From a checkpoint of a small transformer trained on Wikipedia.
Size: 15 layers, width 768, 6 heads of 128, MLP 3072 tanh GELU, vocabulary 32000, 131M parameters.
Architecture: LayerNorm before each block, tied embeddings.
Training: a variant of Adam for these matrices, 1102M tokens, 8408 steps.
Each number is 128 + 24 x the weight over its row's rms, rounded and kept within 0 to 255. Layers, rows and columns count from 0. Numbers have three digits each. The size before them is the row's rms in percent of the matrix's.

# up: layer 10 MLP up, 3072x768, rms 0.0175, rows 1643-1742, columns 384-447
# down: layer 10 MLP down (transposed), 3072x768, rms 0.0161, rows 1643-1742, columns 384-447
up1643 099:121097133149148137115144139138130138113129098103140130093130140135160124076097101096123130135139125111166099120077144117167132118140142146135129123128118131190150135127075138123164127130157103
down1643 101:102115174130112098158085092120105128137145123131137143133102120162116086125128083107154101100142123134133183138095145088111146122113082108154119113132107142136117086140134141126131104132127107
up1644 097:158078112126156143117123156100164147118115117127146116140155101153121124098093132144113138137130109118159125141132104144141071120132151189157133133114112162140111107131142141141158135132130158
down1644 096:148129143111115060124111118145122122142177121115152128132155124125164175127166120105148132143146112170134175091097164146130139106183075126106105110121152132097113117129106115139104164116138109
up1645 095:116133130114146105138132134161155158141126118105093094116132177091138110127110151112151152139121142117127103164124106154122098140099162189137142128130157127114130172119091134134104181073112142
down1645 094:144109153117145102107131128078083149126133115102120135117114135133120111113179080113127137096153085111133111085063087145126188124124119128110115122143135132170130141117125135116141143112115141
up1646 099:160166096119134142173085083129146140162096140084125117159167135118124142156114113166149128128109142150128069151129146138132139137147129109099132139147133119114163150132088106205102104143127120
down1646 104:084147142145088095141157123114134150158117129134150137150160147089150132131108186095111125129156100173116114130132093106112147142133101096102114121119141085143119084127133126126135148117161088
up1647 092:139169118139111156109127140134130110119159142129147171205136169134131161100101113109127103159141118137095125158079132083119179110184135127168127142100097113151113126098157122181100163121123133
down1647 086:131156137108138081144126139140105129149108098124137159152093111140091092139129158104184141126157103150140113090119101119115141134168127132124172151103161117099141107132133175125078143141153108
up1648 098:099110135101183193128123094130131147140113144126176079147145097142091109154111105137160097128119128111111136120111122155142097133158150141137123122159146085132091098104170097149149163130141119
down1648 095:159152132146074117117122171093120137106140118115094155154129113132097112143135144145166120123137111091114146176123076125135140122106119115139146151102089179144155121139122138133103149088124177
up1649 100:182140111164153156125106145092109105078127132089151144137158125111168174103123132114129102110132121133145080176110135160078095146114105123148143144115087157113138144074110139118092136101137117
down1649 098:109139142177151091067095106131101153135119128088126129157125074119078091090136123111153125115133090126126133079145157129112127135109074125132123143100099151114179118131124129121125103115105080
up1650 096:119097103152152141070138089144161132095111127127132102142104182092155171132119109116082176123127107146145089158168156096061145160132188124150130150119127140154090137085138140155115102109088128
down1650 094:120135142097154110162114107161129114136158154109156123108148097102132128126070135113138124108117152109129175140135108152136089138109123112130148134151110150154090075141134122103130162136119121
up1651 088:120140106171074136118067102147089119122103155115176137161142121122091112133133154130153100147080144173157087133127082135115078084120113106152142130115109139094142161150111161134092124155143141
down1651 097:106118120121142135149095121117125128122120101115130127144096135116101112165141148132134129161138135107143116101114146091138130101133167102170108095127117088130162123124132104090106119153158156
up1652 106:175139124114155167142152104153138125060138144146144130140161127124114130155169145138142104110134143149191132121133141142176149131104158126154160114145179120137112143075175091142151081144147109
down1652 098:113112191150142108071142108100106132112144172115161104090141149117168106123121128127166169118121123152148150106095123133165161123138124092123078103127081116182176110154112142114172137139087158
up1653 094:099102134093116133113118129126134157153167110136137130158137133085160123169059126127137124147115133143116130150109138126119119155165095098192130135151116145163101139155132111156089163155111118
down1653 085:123113154126123183121156132149107130092134118151123096129110127142147133123101062117153130077146106169109162146178159144106119149102135092147148184126167118103146137116136131150127106118139127
up1654 093:099121123081097146154112134082142148112134154179133138115104135120133145105148140137096137125118103103081181158100111118129135141120120138136156086153142101135133165110124151113148179140152108
down1654 096:097153167144130132102137120113108110143071123128155132142125133123096102111134139160133131094125098105109161106060097137113093151133076127131157115124118108154113140093173130133149168111103124
up1655 104:123113111120135158160139126127151155107133098138143138170113116125132151132055110160140105133139096125143141149135146146088140135117149117127124072155142118114122100077122117129118073164134110
down1655 105:074080154148125127126113127126119130122159175133126119134066153095135128157150128143157072140154135129096129170138144143149105119103108123138133096130123118134120176153112122160120111078110132
up1656 103:139148082162154119139120123095121139091103109121145153085149096140160156123122105137102122166111120124161134151142112122124068136141131140126149159139180128084104138094162155140130151149140125
down1656 101:154139126119097071105137126132141149149150133134146111099127147109109090157168099078162153131132130116144119117137132137100144083114122117149115110174151164108140142133130109088109107131120164
up1657 106:159105080126118119105141086110124153095114115097123170114147121138144149130135137106107128159094118150176128121143172124150121148140147131156126084147157098130152119109174181109102143095158107
down1657 106:137160123132102169121128140132147113135128169093180156146151173124121115119145111136127130144147168131088139151116143147098055142166108142129119112128123126134170153126122161111068126144084141
up1658 110:115123082085168169127113121151154124096119138082138132111138093153152116174099149102097126092117138116161153157129150165098119117090126117135128131120134102151094116143139128133154111086145135
down1658 114:155154157065135131083135119145169141104110147133112131095085136124119085115164117109130144115109133136147152162087129108127142100102126091098146092148155060160126128165105085124141088137089096
up1659 106:109137081137108131154148182089162154127148083153136147129138128112088141186118111121146167143101127115135155105108137112144109157123099124153103133140116154181126108129118131142114103126124091
down1659 103:170124112146124164154100112128125105142126139114091086155081123091125158122082126148133130174170123164130165152105134110120118097089126123148115093168142121166142141141106094140166104145113102
up1660 103:071147103107161152148125163138104144106122098113146163145109062100158146133153119131095101168114116128128166172119121137100152138146136141145112117146092087130146135105126137104136143116139105
down1660 106:110113115115083080115166120142103099118132142132124134103083093173156131127087159127088106146125160129108133135078135126088104115127135134125139154107151088101108142144169137129137108136149110
up1661 097:106162138109112140114088115089162182128096099104127110138123122146149131111151103077105161087123121152104098173115146152152112121096141138134146090104116160094122105123134095111142124091111083
down1661 099:096101092130157072147131108113112123117153104134164096129125140140169134135111136123128121121140159134173138084160125140105113157088156109102145122118126125117112128116172116121143116137084093
up1662 094:116124128135137135087140117125150168153099147138099117135171128112126124135147119162116121141135128117085129087090091133164105191100150125158138124157151105117131114134134107114130094162081129
down1662 098:116145091135121138120176117121128118103095113132135168077151162137156138133065157115124139168138112116101163142174084123142167127139111138088124113138116146156130128127133145090127099166137088
up1663 099:122106136165114124133124124127136080140123101141108133083109111146160152166131121135165094116101127121142110123179141101116084127105151091078133110136109093154136095135122121148095135157146143
down1663 105:140111151101152233111121158101146104103149149102127125129193140131089094142106163117110138138137151146145098089017134138136123156142117148144147113147134142111136119154120111115112127148114136
up1664 105:151109119101131157096126150177153162138144106113122120141147160091121116142122108186139100137146179148107141098107138122087160152166125114153148147164120090128167139092134095140097104130140139
down1664 100:120122167157139093099178133148141154152065125111129111120082097175139113142105134100129137146151156143126155093090116113148151137123122145163119140145127115147134152132137111110123169146149141
up1665 100:129173163072154124145140102144115132144106151109146155072128120111099155092126103116157149129076173148155157172105166123102145093130131146124151124148141119141132127183119138140122124141130136
down1665 101:108117156120150149120105096150106097105136153135154122138115135142127116152108148132129129146117161101133181138158136144127133094150113140155078138114159125129159150110130141115152090111223118
up1666 096:142103117121151148131101121145116152107150118121106148110131120130160128155106092148094116153154172119154149107120126118153158130125152164129055159116099127091128116143172107123149085128129125
down1666 096:132114107124117142090090115109131145190124170167129146123152135150153116143100155133149122112103111116083118130137165125133091122137112121149165127108121147133119115132091140136142125135117098
up1667 109:168115087137097133117078115128124142100155104123133148142107138155118141116108124159138122132114155117141075124080136115131081142104154074146163117141134139162154104128182115136118114119148107
down1667 100:162129068090126129095158129182130137151156120147104111154134130189171118080150116120152136111118124163124132136060114095104114133091129122110122110105147136162165100141116136147113105106145085
up1668 102:143087115128099140148101117118156126121155151112115122090150126118143122096097176163131136160152150126168100130132150134123136121177143124172139174112132146136116117103142121160148155155107137
down1668 103:115134162161139152130123092119149155160126098088164088075167157107114132132163113141122154142121127099150124090113098143150088140150112118143173161116161138077094151128122166124116125181125203
up1669 103:134152101130157139162149114090139185124111092100120154145173110123103142133084113125120114102134151131146147151131108122152154152121127124161099127147182128119090099106131093112135116171123127
down1669 099:117153112124116115070140136108146135153135142074088161127155132152136098166108151117153159127131113150093119127079145109115117151119157106109105097094118135113132170146130133123117113148113141
up1670 094:132120123166148155144132098094124099132135147135202139155124115141103120121096144107149120151132119171100119155105132152164125108148135095144128144115148117088146106143104163111151103134157121
down1670 095:102108123116125129120171144151111149125093126125157158110115129147126135148112148134155123176125189157151153152141090126103148084128134085135100162106136146146132144112148148161135146094125138
up1671 099:121105103088135140133142156128172134097126100148109102093143153159153122154120100104060097092120161125104136124157113135129140154117128169090127108128107136178116104134108132156098130151150150
down1671 104:139107148124147155136141112128145178113148103141139131128120114135100176139115140131121183128158137133138115110078140177149141144121119129151133140107155116134115136165150160126117127119097161
up1672 100:120172096092124134121091099144132099157138082173134139104119106102142125144105132127126111138133156094117126159092103171166136142160150141128110173167126155135114073147142104127170098142097122
down1672 099:119107124144150190187113089117140086094109124115154118160133132118107105126160140127177125128104105153132143148109136138136124103148122160159091125142155165110148110102101135147121110109131129
up1673 102:101098129105148153109122116105134156088131121109153130124118157092140166106083128126114131143129141148131161140101132066122132135149139153096089104143145115114158120136158137141081129130160035
down1673 097:093142123140120157112101102131120141135141125101137123126117103129134116096125140125157146146166122116148103125150124109112105133150131099158132137138116142151126176145134088127130108155137137
up1674 101:127090108095160158160130096133112125114090172079165152131166151092124128127118132100089115151117117140094128167148108135166123094091149130128108122122173104146083097136110149175116150121141112
down1674 106:121126136077144118109100095154133161094126110139126113104151128096088104118124128102089164103110129132090119123117133149089160113142161128127115151156142123135116113122103067132125077161110109
up1675 102:093105109094121105112144077136134093141153109115133173099188163110114146103130095124130104100156139127196092155179137122130107105122122149131141128161173132098094098129143170134103165165117122
down1675 102:106126137127117166107162137127143153093142136115108133104114153144122124095135101102116125132092165108138122140074152116127148119146100148109120125144139154155122083149109117100100121123118115
up1676 103:147080129107098152119097109155087098178175109139150131135118121131147131175150115185148120143151151140129086128109136122133145113113112119133191087163119093144122134163097140156121141127096130
down1676 103:117103151136113126138088098087119141129104097116179118142089135074133169108155146155097145137098109132138117152148131093102112098161111130132102125129129143101134151098109154139138111110133097
up1677 091:175140123147139112158112146124118097111165122089163103140150161098137144101120147173136124143178163134142160130119174170097118154112125119104153141123084138112128114159092141136114130121148118
down1677 096:105136111092161113161116186145123129145143114138101138089153130129106106125111151064127094101104128138128100132160209136123164132091131091163114146096085094145117117097121161139136100087097147
up1678 121:182147122134115144088154132115137122070119166098199112155126151125127137161142137138162122150090125102137157147139177094152113128140158143152115131147160109114153103130101151165133137110085132
down1678 126:127131095179130107081133159124118133141124102118075151128126117158125153111137135135107157144147129089147146100162151130154101112159111113105103177116123118125158122133096118112149118122122123
up1679 103:082152131142114125088093095132153194109087097110123106117129164142141125124093105130103145165111105146114123145103134193097105187163110142128133147156120125134128138133126122119108116117132110
down1679 099:133139147086144093096148161154121105175130071117157140159119118136115064122119161134101098137140142154076157131182124116165103123128156183134155142140135127137129141098156133112112098100128111
up1680 098:153148102164136137127115117142123094112138174109142115137154153169145150119124129153158130105122112128104099142143137124105115127111151100144117116160111116147113105129104148144136150134159142
down1680 097:147185148154137171121106100109136132125161134147150142144149088088096134162128161090108145127171170147165108112143169125131120086110087139123143093086135095138141094155118125136132156100103125
up1681 093:086127118125133151110167129126128139099102138117143100129133147109146159165143088140159154110092165098127116122152156125116146098108115174096119127170164101153091128138122138162081133094115093
down1681 094:116127125127127105150081069121136129160165076113152101143158112127108079126108162107105128110116128121161116106138091131140151099138080161102141140115146093092155152112138131113132126149160134
up1682 107:155062078146121134093109146133132168102132139130126155107152087081159155145114104097070102133155126103174092134149140122122102143124159120127151117181180122164116115080152124133154121158115080
down1682 102:125141118142111105162148141106117095126161097154090120089114132187128101090129158178116159128128131099125106129143108128109094108114136096107148128138126132168124116111165143175119168117185134
up1683 099:177145117136118127146085078122163164119124109112107131109126161131129166147128146146077159176077139072169093127127099094137129096146139127184144169131135115151160103066152161124140161077117150
down1683 106:119152141094077120160127154124175158121158109129122085112142160112139137114126145156141098095101127139136059152113127108130114155104144114172100141126114122126169124134129102107126138107100117
up1684 095:101140110124136107106150118095104152092099141100102150119169126115130126111113089135165136155102127150120110122145155149159148123111120130130099144137151119105169137157152164162148139093116106
down1684 099:137119081165126080154170166137091115151139121091151161141145076093146114134136160126092105109127151147121129157114102104188173136160137105128114137099110140122132116133170125153159131096087101
up1685 101:130105118140098119134104142145131109080122110122177129115120157134162148147086146174091112129141125118153110147146120052164069150150144095104140116131132135116134118135135161142121129129115126
down1685 103:160136141129125106163143118093121103174130090135153149136113160130124098138106103141108124153112160125155134139170150142139105145144151120130085087144116125161134139181163185158123171164101163
up1686 096:112128145096139117104152141107128128119104156149137138111131149121130153111115123132147104112083161155114121161127146158153145102112142144112133111135090108108145156133142139101145130073144084
down1686 101:117120133122143162158147182141133113139136144113119125092108133115112127125118134130145111123136121075162158151131082145122131141133089106141124160139104154129103152133134122138137142145109184
up1687 113:142149107121140127122113104157131145143109107122157139157090098131102164134104134157158107173121164117168100128141180127108084140088150165128143112177126112144131153098159157163081135180162116
down1687 104:140173141128131082161120107124135103144135110169137175104126119107088103122154108135160091111085126133125171132095153103153103117124157123103160153096166135186114186087132132108134110107126141
up1688 098:161127134141105127115128083096126085116114104092130118120127143119117097107138150141117153153152152123160103111126132087100086122126108103125114134164120117128133165112122154148098131100152123
down1688 098:125121106142127039161133081165136126155119130124129091122132140095047106134142079135135116132084139126151118084095122142122140124136211151178107141116140119154131116094107120113083149154195125
up1689 092:158112129175076166137154139168165109154181132092125080144141133126116104130155100125118138115146148096186082137120125125153080123110147132114141149158162114173143108110121115170165137112133112
down1689 096:152109137117168120097146126126082145159103172150148180113134150127084104126156173155148103116133116112111132123122164158122121110144166126140091153123132138141179146118111156099106112107112171
up1690 097:162132088121110151134150124138125199166154104169139096145170093120108114140116158137138109161130128101126110149106124116137118107083147139125127160141117125149133128068139108161126106098138089
down1690 095:114124103082130111118145140117141169162117142097157192132150103126111113143132143124097117160166138162114149144038106092125138084143134087135141073144120141121135102100167119126131135124135098
up1691 093:151120148137112157106111140125110137132168186113136150140113105113145153160131129151073094150144112120151125124128151088110095096143113086148090127164159143122118165067097105142141096114147152
down1691 094:121152162119108097124157141110144144132135101140065120100138111129088126115107091138134126092062122180140097119131095126126163105111166128107108089104153125137135117171111109132116176156111146
up1692 097:121166174116145149140156158114146129179145143094147146116127089111121129101124159129113123099146122113134137125112084125157119118130154125138156127152089153130141118139176099133088139139153098
down1692 106:134120105138121152090088104145132172136139182174115135108123121157153124121170149110132115131123135105146110108108157130114103144129091136125148173114093140106141154108140135130106097139111120
up1693 102:157150108141130122090086125120123142134120167124118062133168145137078150185150144125091086136091119121131162100113115124163065144131112115168139106108115132136094160087101122102113136110100116
down1693 104:174156090158103176147139123152089159128139108094139129128082132144102125137126123166157117168118125149109154136171111134084105122170121141109112145141100115077157111115103111142117152122118081
up1694 094:109110137160112145118120133122142114093144131149145148135117114060147157147106122121133113150165166111155106087155139115139129127143108123167090064121144137136135130068120109160132139118100093
down1694 101:136152117115114173132144129133083120139159139102131171173137144103093143127117150149093113174134126121121147086139130108131136166143129175153157115133127149154067116155090135140118116135129089
up1695 093:140111139131160119174099170170120136095118116063127133168155107078122151104165093116096099169124159110113111116140127067122150117134115147170141138149176153140122137154105094121070088136164151
down1695 107:126142107082109162116129134167112146101154125155153107123137108120149150169148149104138107135109126104125138110036106110115154170096095110117171129128126105130166117131121151082149127113130168
up1696 098:157126121166147162136130108118174126130134111113111095131120107118118155140157097142077107102145127151111134131114110123108123129121119127182095158140124093140114180049119129140112120118136140
down1696 100:116144173124120139130145115143124092135136148134128145152106165136123086156140128150146149145106139177117136199111136127098149126133142087109153098134096109131139117119124137096130130108139117
up1697 103:151110102097135123081132132146183157139155151095142139151105150120153144154109138129121114218085169150113077143126143140145131151106114119137131102128094088130074132145123140176167152156125097
down1697 102:111115073119115114099090169124143167125119099140070158152123132098145140098137119115088156145099147111114129111135116121133113081149162129148166120152129122098126127136110124100091149128140167
up1698 106:154153110146139162114112107098096152136138119141146105143159142166117155120157071153144136171111139110136096152137123135151118123082150104136111122144194123126167144127125151142124127127122144
down1698 107:103120123159112171096167130132135124114159128156097103091101107115100153116120104144125119091138113100132138097120117171164139140151157167145106129099093089113159155168122117129120131113124162
up1699 099:140110109154087136124152134133139141167140115141121103180158154097106140139122084144136113138142104105078141170136128075144123165142152104118108076164124119142153115092159115138133120151133114
down1699 100:116127130135104124088104114098113185067158146129108144125106118109131157109144109092100136156201142114155146123171175107113129118125171089065103135153137101134110167149139122136185129151113130
up1700 092:152171104158129103126155122175119121178155116142161088113194171147139140095140101136119122112155124114152132098127150115077124108153134119149163179121111146125131090148142137094145077120142131
down1700 098:152133143129125081147123140153117185128143148126109154133107129191124115094120111121136102124098142111157133162123145120130106162128116087134142159135144089130157130140152118126105139131126159
up1701 102:137120090094147123145155108143126187145119143143158094107086063121113159144138129152128136119130088139119132157108099103125140118120112100121149094111116126113147118104124139133112134180108098
down1701 087:127101122113098147128127150118147142111119145122113173131069144153129147119101127158084117152157122145069123108069145139111123134123095108157121146137123125160120109111084101128116146141129142
up1702 086:103072122142137158107065113115101168137088096133126102133111163139139127121140083140155138149090155149157108132119176101139069109127128169115129113112133129064083139098156137142122127146139108
down1702 089:103152146147090111188143169134143138163116111085115138104099142100123120105068148116097095157108143111124129129102147155095119159150121109152113109129130155162109108124149157129128104138105139
up1703 099:119109085170169152104117114134132175144107112107109103129096119106133108114102110163168150137098133082123141131118111100140134106102136125174107102127145102142093151150118139182136100123163121
down1703 098:134131124152155154119098115100134123114136150112097084132144150113153139150132080094127105135135120152080122132079139185154125115095136157144129118127086113107141132133122140081140094108122124
up1704 104:106149148140185117131130125133119172148162120146158148169130127097152163138108141097112107107151079126113110132124152104114118135138113171166132135129139148148089091094167125142113098122182122
down1704 097:145090084133139103144121098163094110122163090167148126077106165060131108138120152129133129129153107126111108119114100176104138137113110108117134109143188151074136118096144094128134121104137127
up1705 103:120127164137154117138137106124185159149125130102143146189146114132100150138122164100134152139138172154131067164096175156104108122107095132128093148134136138088155121147136133103150136113121086
down1705 104:112149116144107134152116162145081132142121139174117149135108141139138157150097138153106144117137110141101122104140132087152164149099086101121149095118140106134155134090096125101135105145108133
up1706 092:174154134133122128149109143117095160166172119083124092153138178131127165101101126126146152130159092128135148119129109094142143083130164121155118113097096132113148134128064144147124134105152138
down1706 099:093106149151125104126126138133157148130122147153116143123123107079119109125094109102204134163100108126152176116122148116133126105138144134139110163095113144109118171098114121123153109157127135
up1707 100:116125133165119120133136116111129164126138110123126145113146159146131118129136152169107152138067140140126132079120092126138117098105115124098102127138127143146154165134118156115119137096145087
down1707 102:133109102130126097106179132144113121123158088104172112103139127152103118141080151159134148121143137146118089111148085126099138120105127111146094125124139117100095120126152105125090112135136081
up1708 090:132120147124111091127146121152123110127109080126128143130121115104145159125115136110069143110123128091081112147124150099140145112131153142179107070134113164091079135143092154132109196164152134
down1708 098:159094158101129169168105181135142110175168152120166152135096099112146156154094109139083074144152145099113118131110132140159148108127135124118101140084127135126123126113147079103158149146094148
up1709 113:152132098140171127159143147135144143151111120163132109143126117129177186138121118125081119150136096114148147152150160091114105130124156118119132117113107132101110170098115133107123116143155106
down1709 100:137130139123162086097128147100144155085108077143100146126092132164111123125176120116097113132130070158140110135150100112125156095089182151157154125093101123105155115156161154124104178165091156
up1710 106:114148122129117121138132138111130168109106088105161122160155097163169124116135104158191120154138117139124139111114205103159103172153116149103133139115115112168163152118098166145098099144174089
down1710 111:109143153124132112142125121150147080125138077146090111175142128120138092123128118102139097098088095069128161146113115125089130103174130126100138130110132115119158111125086126114133099126167149
up1711 102:131132124123164163144116152134160118136136145131122101139162157120155103121134084118143151107107116064136122119121114125150135139137132142136095105142150076095144152111123105073155114136142135
down1711 098:102135116125121124159162117161122104159122146149132132126146138118086079124078148150124156105126142136123138102067183131127110135167123105137132111152140138121136111122109111134143190126125110
up1712 100:163128127076156116103117170121155123134130097143117090159159127147126163152122098142145139146124118197094132096122126165116093129120125137129144114140124196108178151132072107115140113139120141
down1712 101:096114100125143171150111147116118118117111099131120090141096105152145092145106128131163123138148124150099078156094113153130101126110154144118146124094153139097144156133181117137094140137151149
up1713 096:098153122115125157128094140137155120093115105127143135125170144135115124122090136160130097126121131160132139164115135128106126136117160096142080133112151072127145112096170085135113112142123121
down1713 098:132135121146116092100145108166100149153099151146101098111114154111131111099115135162106095175099144122124160143097116090111143121126111143113133132134152121117106172121137134093181134143105147
up1714 094:148126143134098143108117114118150088097113090115136102118155185119132150150102130144097106116099157147162125145132117106126148161135179112122132135142095140103126143137101134142101178137123132
down1714 097:093157122129106135101103150149138095147101131117106113120115104099127100135138114160158129207075087141127111163112114111114155116197121119091098124160120105105167102153131112130151130112139135
up1715 100:133105116114132105100136140135107125090133117117122125128144125146110138130125108133140046102138128120126105157101144124146130114129103135145145112161127099091103116105110138133120118195152099
down1715 103:117123168122136123144140146133162144113166081155102112138126111150156141123104116172112090091081146131120109079088117135154086115113082134092154158114129171118151150127142150113154127124132097
up1716 096:137158098119133123149147129155093130137106136101137165127112074132176128158105110083114101153125103129130100145179134121137130135121108143156168125148110131118130115104111108120132105130123101
down1716 097:117167114079076131101119144104122115111127140145121105144087114165151118098147113171172150167060148143154085107145104123147145139136156133158092122117164105111158122146116139132114112148082131
up1717 096:142084115125107142128156113110103122143097152085156102127136119109132111154158103119133138142139115133125074096132134096102085150167138135136108115100187142138096126127118127150132137108123143
down1717 097:094140103130098130136102116133124127100102195138132151079156152101097112114139110084161107146118131139107142117069127088153135123112068199174112120087167133165112118114144108127119107140145141
up1718 098:166151149126146204137111143140121125086166091179148175107142088159094123118103125129137157146131179109131088098139135138085135112137150159130112166110151158115133101164139141190124150130171127
down1718 096:106165088158105112150136138129095086098144161084143103086080127078089152172103140130132096152083146090125118133128139110104143147137158115112136161094125100127128150156117097135139144135128101
up1719 100:114110106168100142141113144144131146117131126078094135154123117160142114120116141147147144142112084140134140175085123123123150149162136123070114111189119104099113153065125115127141141150182100
down1719 092:080147169073136157116129163171139135139107147124110121092154163116154155153139162141126137132140152114118097104160142117112123148151127127123153099127188115162121122128134187075129135087111124
up1720 106:133115114138150132104133083181168149089116149085140150091115151108085116119137107135122144134135132100104127080134132086129135123098147123126142127136096123126116115148159120135105105119150103
down1720 106:158117105102152154132073145133139158074080127115146102122099095131106109125156121108107163127116128129146131086087134123156091093099138135139174126165091151125119121141141115121124125117117159
up1721 101:114110119095098109130146132111170123095156140137139119107152138099102119168097100127124087129127159134161126120148117130149093141189099101128105124115106094116079135125136096150138138100123111
down1721 098:090121155148116141121088127147146154148110152147149151153135162158111095145088155142145145151084091177140065167144126126142176096180104128098145148100128104150114106119129123116143110103128101
up1722 100:161102106132089131122134174166151134150100148145120113140153130156160102121096140122085150126125109124116142109118148122154140149104129148119136136100102108114109105133124121113156090107098088
down1722 116:162111118147123129138101143081114151144094145073126104144142171108152128124111117141103103132139134125099168137061167107151134148075124153083123161129075114094118127133113124095105092138129112
up1723 096:158150146136123145127094167162116136134112110167149107099166130100126118103137120092140134143145159101158132092154093154152080139091156101108166166127099133188123127163092143105127106119118131
down1723 098:170149142137175158129108111114202136093148155126091133115097101149130120121150163144147135157124111133151125128119139120131110147110132075101081172137140162118126094135160084157126132100118113
up1724 089:114139146107128141103125114119114095137133113104116149156130116106150133130095114137166096109101143093109130151115135127138126144100115096186140131124117109144090127119166122108144125115136132
down1724 089:130151121127173112123120131112116146133118116156106133172169121122132107101106147113136138145168135157105174125151143167158100088149132082132147096123141129139153118126160097131132149107154158
up1725 106:142059104153115163087120153108167102102115104104142127139157189181143157179124143166126101107105146152105116127138165114123126148085118120129120116132139114092150144125148132132081124111124165
down1725 096:139154156094132098134094104116125130104168146159159170147098112145119116121152103109142105147112178172111145096214134110078102089103124126100121070120127116126124166153164141139084100098115147
up1726 094:095119149110112146139112092151139147154136163105133086097136122088127135144156143152103114124107200142144147091131145137139123117103136128156120145160143140143110090151162102179109114125118118
down1726 101:132150115167130086135130130112148165135099160153096133133135135100091102158151139135128131140109153145167136137155136082107167088152118125098157142121125067108076139125146135090119146114139113
up1727 100:146116096143115153140161084090172106174137133106144116150109147158177138132109075132133115116115113130112087114114135112151124145169124172097126122137108094081144149095095159127114115118124088
down1727 096:136121147136110090126143143093127138119161121116101182115096114079129171133100166136136145126123118131138141148158127132126134116088109138123147155122159140171100156099161120151134084089118111
up1728 097:100169117176151121156120134115081129117094144164140075142152181104123126192162105178118106110132150097126128149125149120084124139141126097164149117149118106113104155122113144136130163136119116
down1728 101:113177164073144112142135150100165114099165153091116102129132134119110130148093143154116112084140139065106152088111156107113117113123083085142096135128119109117171160146162142094142089137081126
up1729 098:137126098117171159147165145079162096077154127079139113091154097163124164126114155103088119155105127148135137127062121151119153135143119172121153133122109157095121143144092128102144093132129087
down1729 095:116138133133146123127138147080136129150175102110096115153108128095161125136146108124149148125081136133121115140101140140162133158127149123152140175117115120170094130089121119146157130105128094
up1730 101:148104144156157109101122118104160161105119150126145111113166141107118148113133129116116114112115112155126158135119087153120086150127099140172166111123155106112188133149122105102112141102115130
down1730 101:139120052131141090118122110148156192153108153075121155126099112148158145103148150124119120174155135105145125116117156120140150123108152145112151061094136146146095141112110111155110155121134119
up1731 093:143133116139140115076114153105117115104120113099144091146119152115154103133167127149105090137156127093143129147144089131142151112095126172121137118148159164206079105130122132162078156143142145
down1731 102:106161133094134093165074110133099106138147105152125143097109133101133107113126102123150132138111144148148121102187136109119166064122087120129117101136129170137129155094135134101101133155127104
up1732 100:153102114142117109161115110103144115109087069134143097132117134132150102125117143149112124145156174120103130119168175141126111063121142068100142124173128089096103141131102117148156093146140131
down1732 104:103134141113130208138165137132078156106142148116160106140066121085148155115130129127096159113120114124149126131087099137135139132098097125121086125075136147132090125103109124165126148155128140
up1733 108:149149133167145119094106106151124185092090153083122127114143119146156099092141118148138157133132183097160111138125146138142123103151166089147137120145150142122135128118127117127129126113132132
down1733 103:105124123099111181165133114097128167131136093128108167122132121111105124122129148129118131183122131127126156133086170127124120103122132148150147111147155083117120148155132102159141137104120170
up1734 100:088102098096120133104106114165143141077146115171149121163123103117116136164131135182175106137113135121118131108107141130139105101171135141100105133131108095162119129114154158158095111113144137
down1734 094:136163119115125092171076114144128147114110165135107122114126095124150103101136160125148142119115155120150097125146135102106132086169142172135140129142123125180120132137129154146102164124089142
up1735 093:108149102120138144144150127109154130142130145108156139137155110116130120141080126189126103130106178164135133120123113111104106119152135123101098145093120088142070103112155165156097112113082116
down1735 089:131138136106132113097125057158151128118127182168136151137064114171135135127128160119126113135151153088152128123093096102105172165149130107118145158120122144153094144133159170107134154102110128
up1736 100:133152104153145115087091163118132193139124126119123122179149102134109105118142128129168150126148118127108100137118135151115148099149109125117112156139097083121125091125123136141107127112141122
down1736 100:124120141127124112120059097107181135155128116153138134100127072131101113154128153148117104090063150094097098119129156185115165106103099146125137118135118111128129090112111146095141100181062120
up1737 104:120114102159139132137125125107106145107130125107174188121122120117151141134115120136126128167110093101136114130097179152043099077093147133140111150105111127110118090096114154102124109073137109
down1737 102:104143145122144099103184160110094107099082127073136131127120128098151136144113174128120126142114113124132120121122142144126109092145099131137163110117136119135127110146110117118147128122104110
up1738 100:110146128176155147157098131112145107134116133133117099115163117139121165151119123147113100126110101090128167115152096127135072149135141134162179105113156112137099140148095116109110090126091121
down1738 103:163150151127119140150108101081133151155133074119141130118104147142125169088148098143118143168130124137134159131096090158133121129130114118130147108165082117106161116133109119130141158142136158
up1739 111:126137069133047120160117119111133110174111127068126139157111101102138155091168154090103110131107162139135070169136153138105128112113153134136107154140138135097132106137138099178076118153147125
down1739 113:129145083136109130158136137138102111154150102104128119118096117151161123087134127105129161080123142156124109134131109138116128121141112092073096093132128110115148137148102110146099129169150125
up1740 104:100073138110080102134141145148116138144131117073133111113161162114167102127145110163152131116118180175127080125122147097092122091151120143155128096187151097121125135122142120164086106174169110
down1740 106:115125077191116091120102092090149126106129142139118119141163099130113096100130117135131112127141071176118140176085149160141147116126156126115125126092086124102130106087127115103103150138110118
up1741 098:165148122083146141166115143135131135104079116116117091093177159118145158177152136118138089157101112105118161133133135106145105105165137100105142153140133122131106113133133120185124123081137118
down1741 105:156152138129135101129117120146153147144125141120123163116145173125109088071135133111134122129129131102064099166115101124135071143109098105133161120091090106141147164136123186108122142104152113
up1742 100:132105108118116143102166110097124157137101143155147135132090122137099105149123113117144128129135125165078163148162132142146123121166135089160103136148128131102128132140088097107122089145107124
down1742 105:129121099115118082137143119140149135130135130121114139094139095137133110140094163139094139068125112064120124154147088121129175135131113140115109116146140138140133111105140113113123127125115136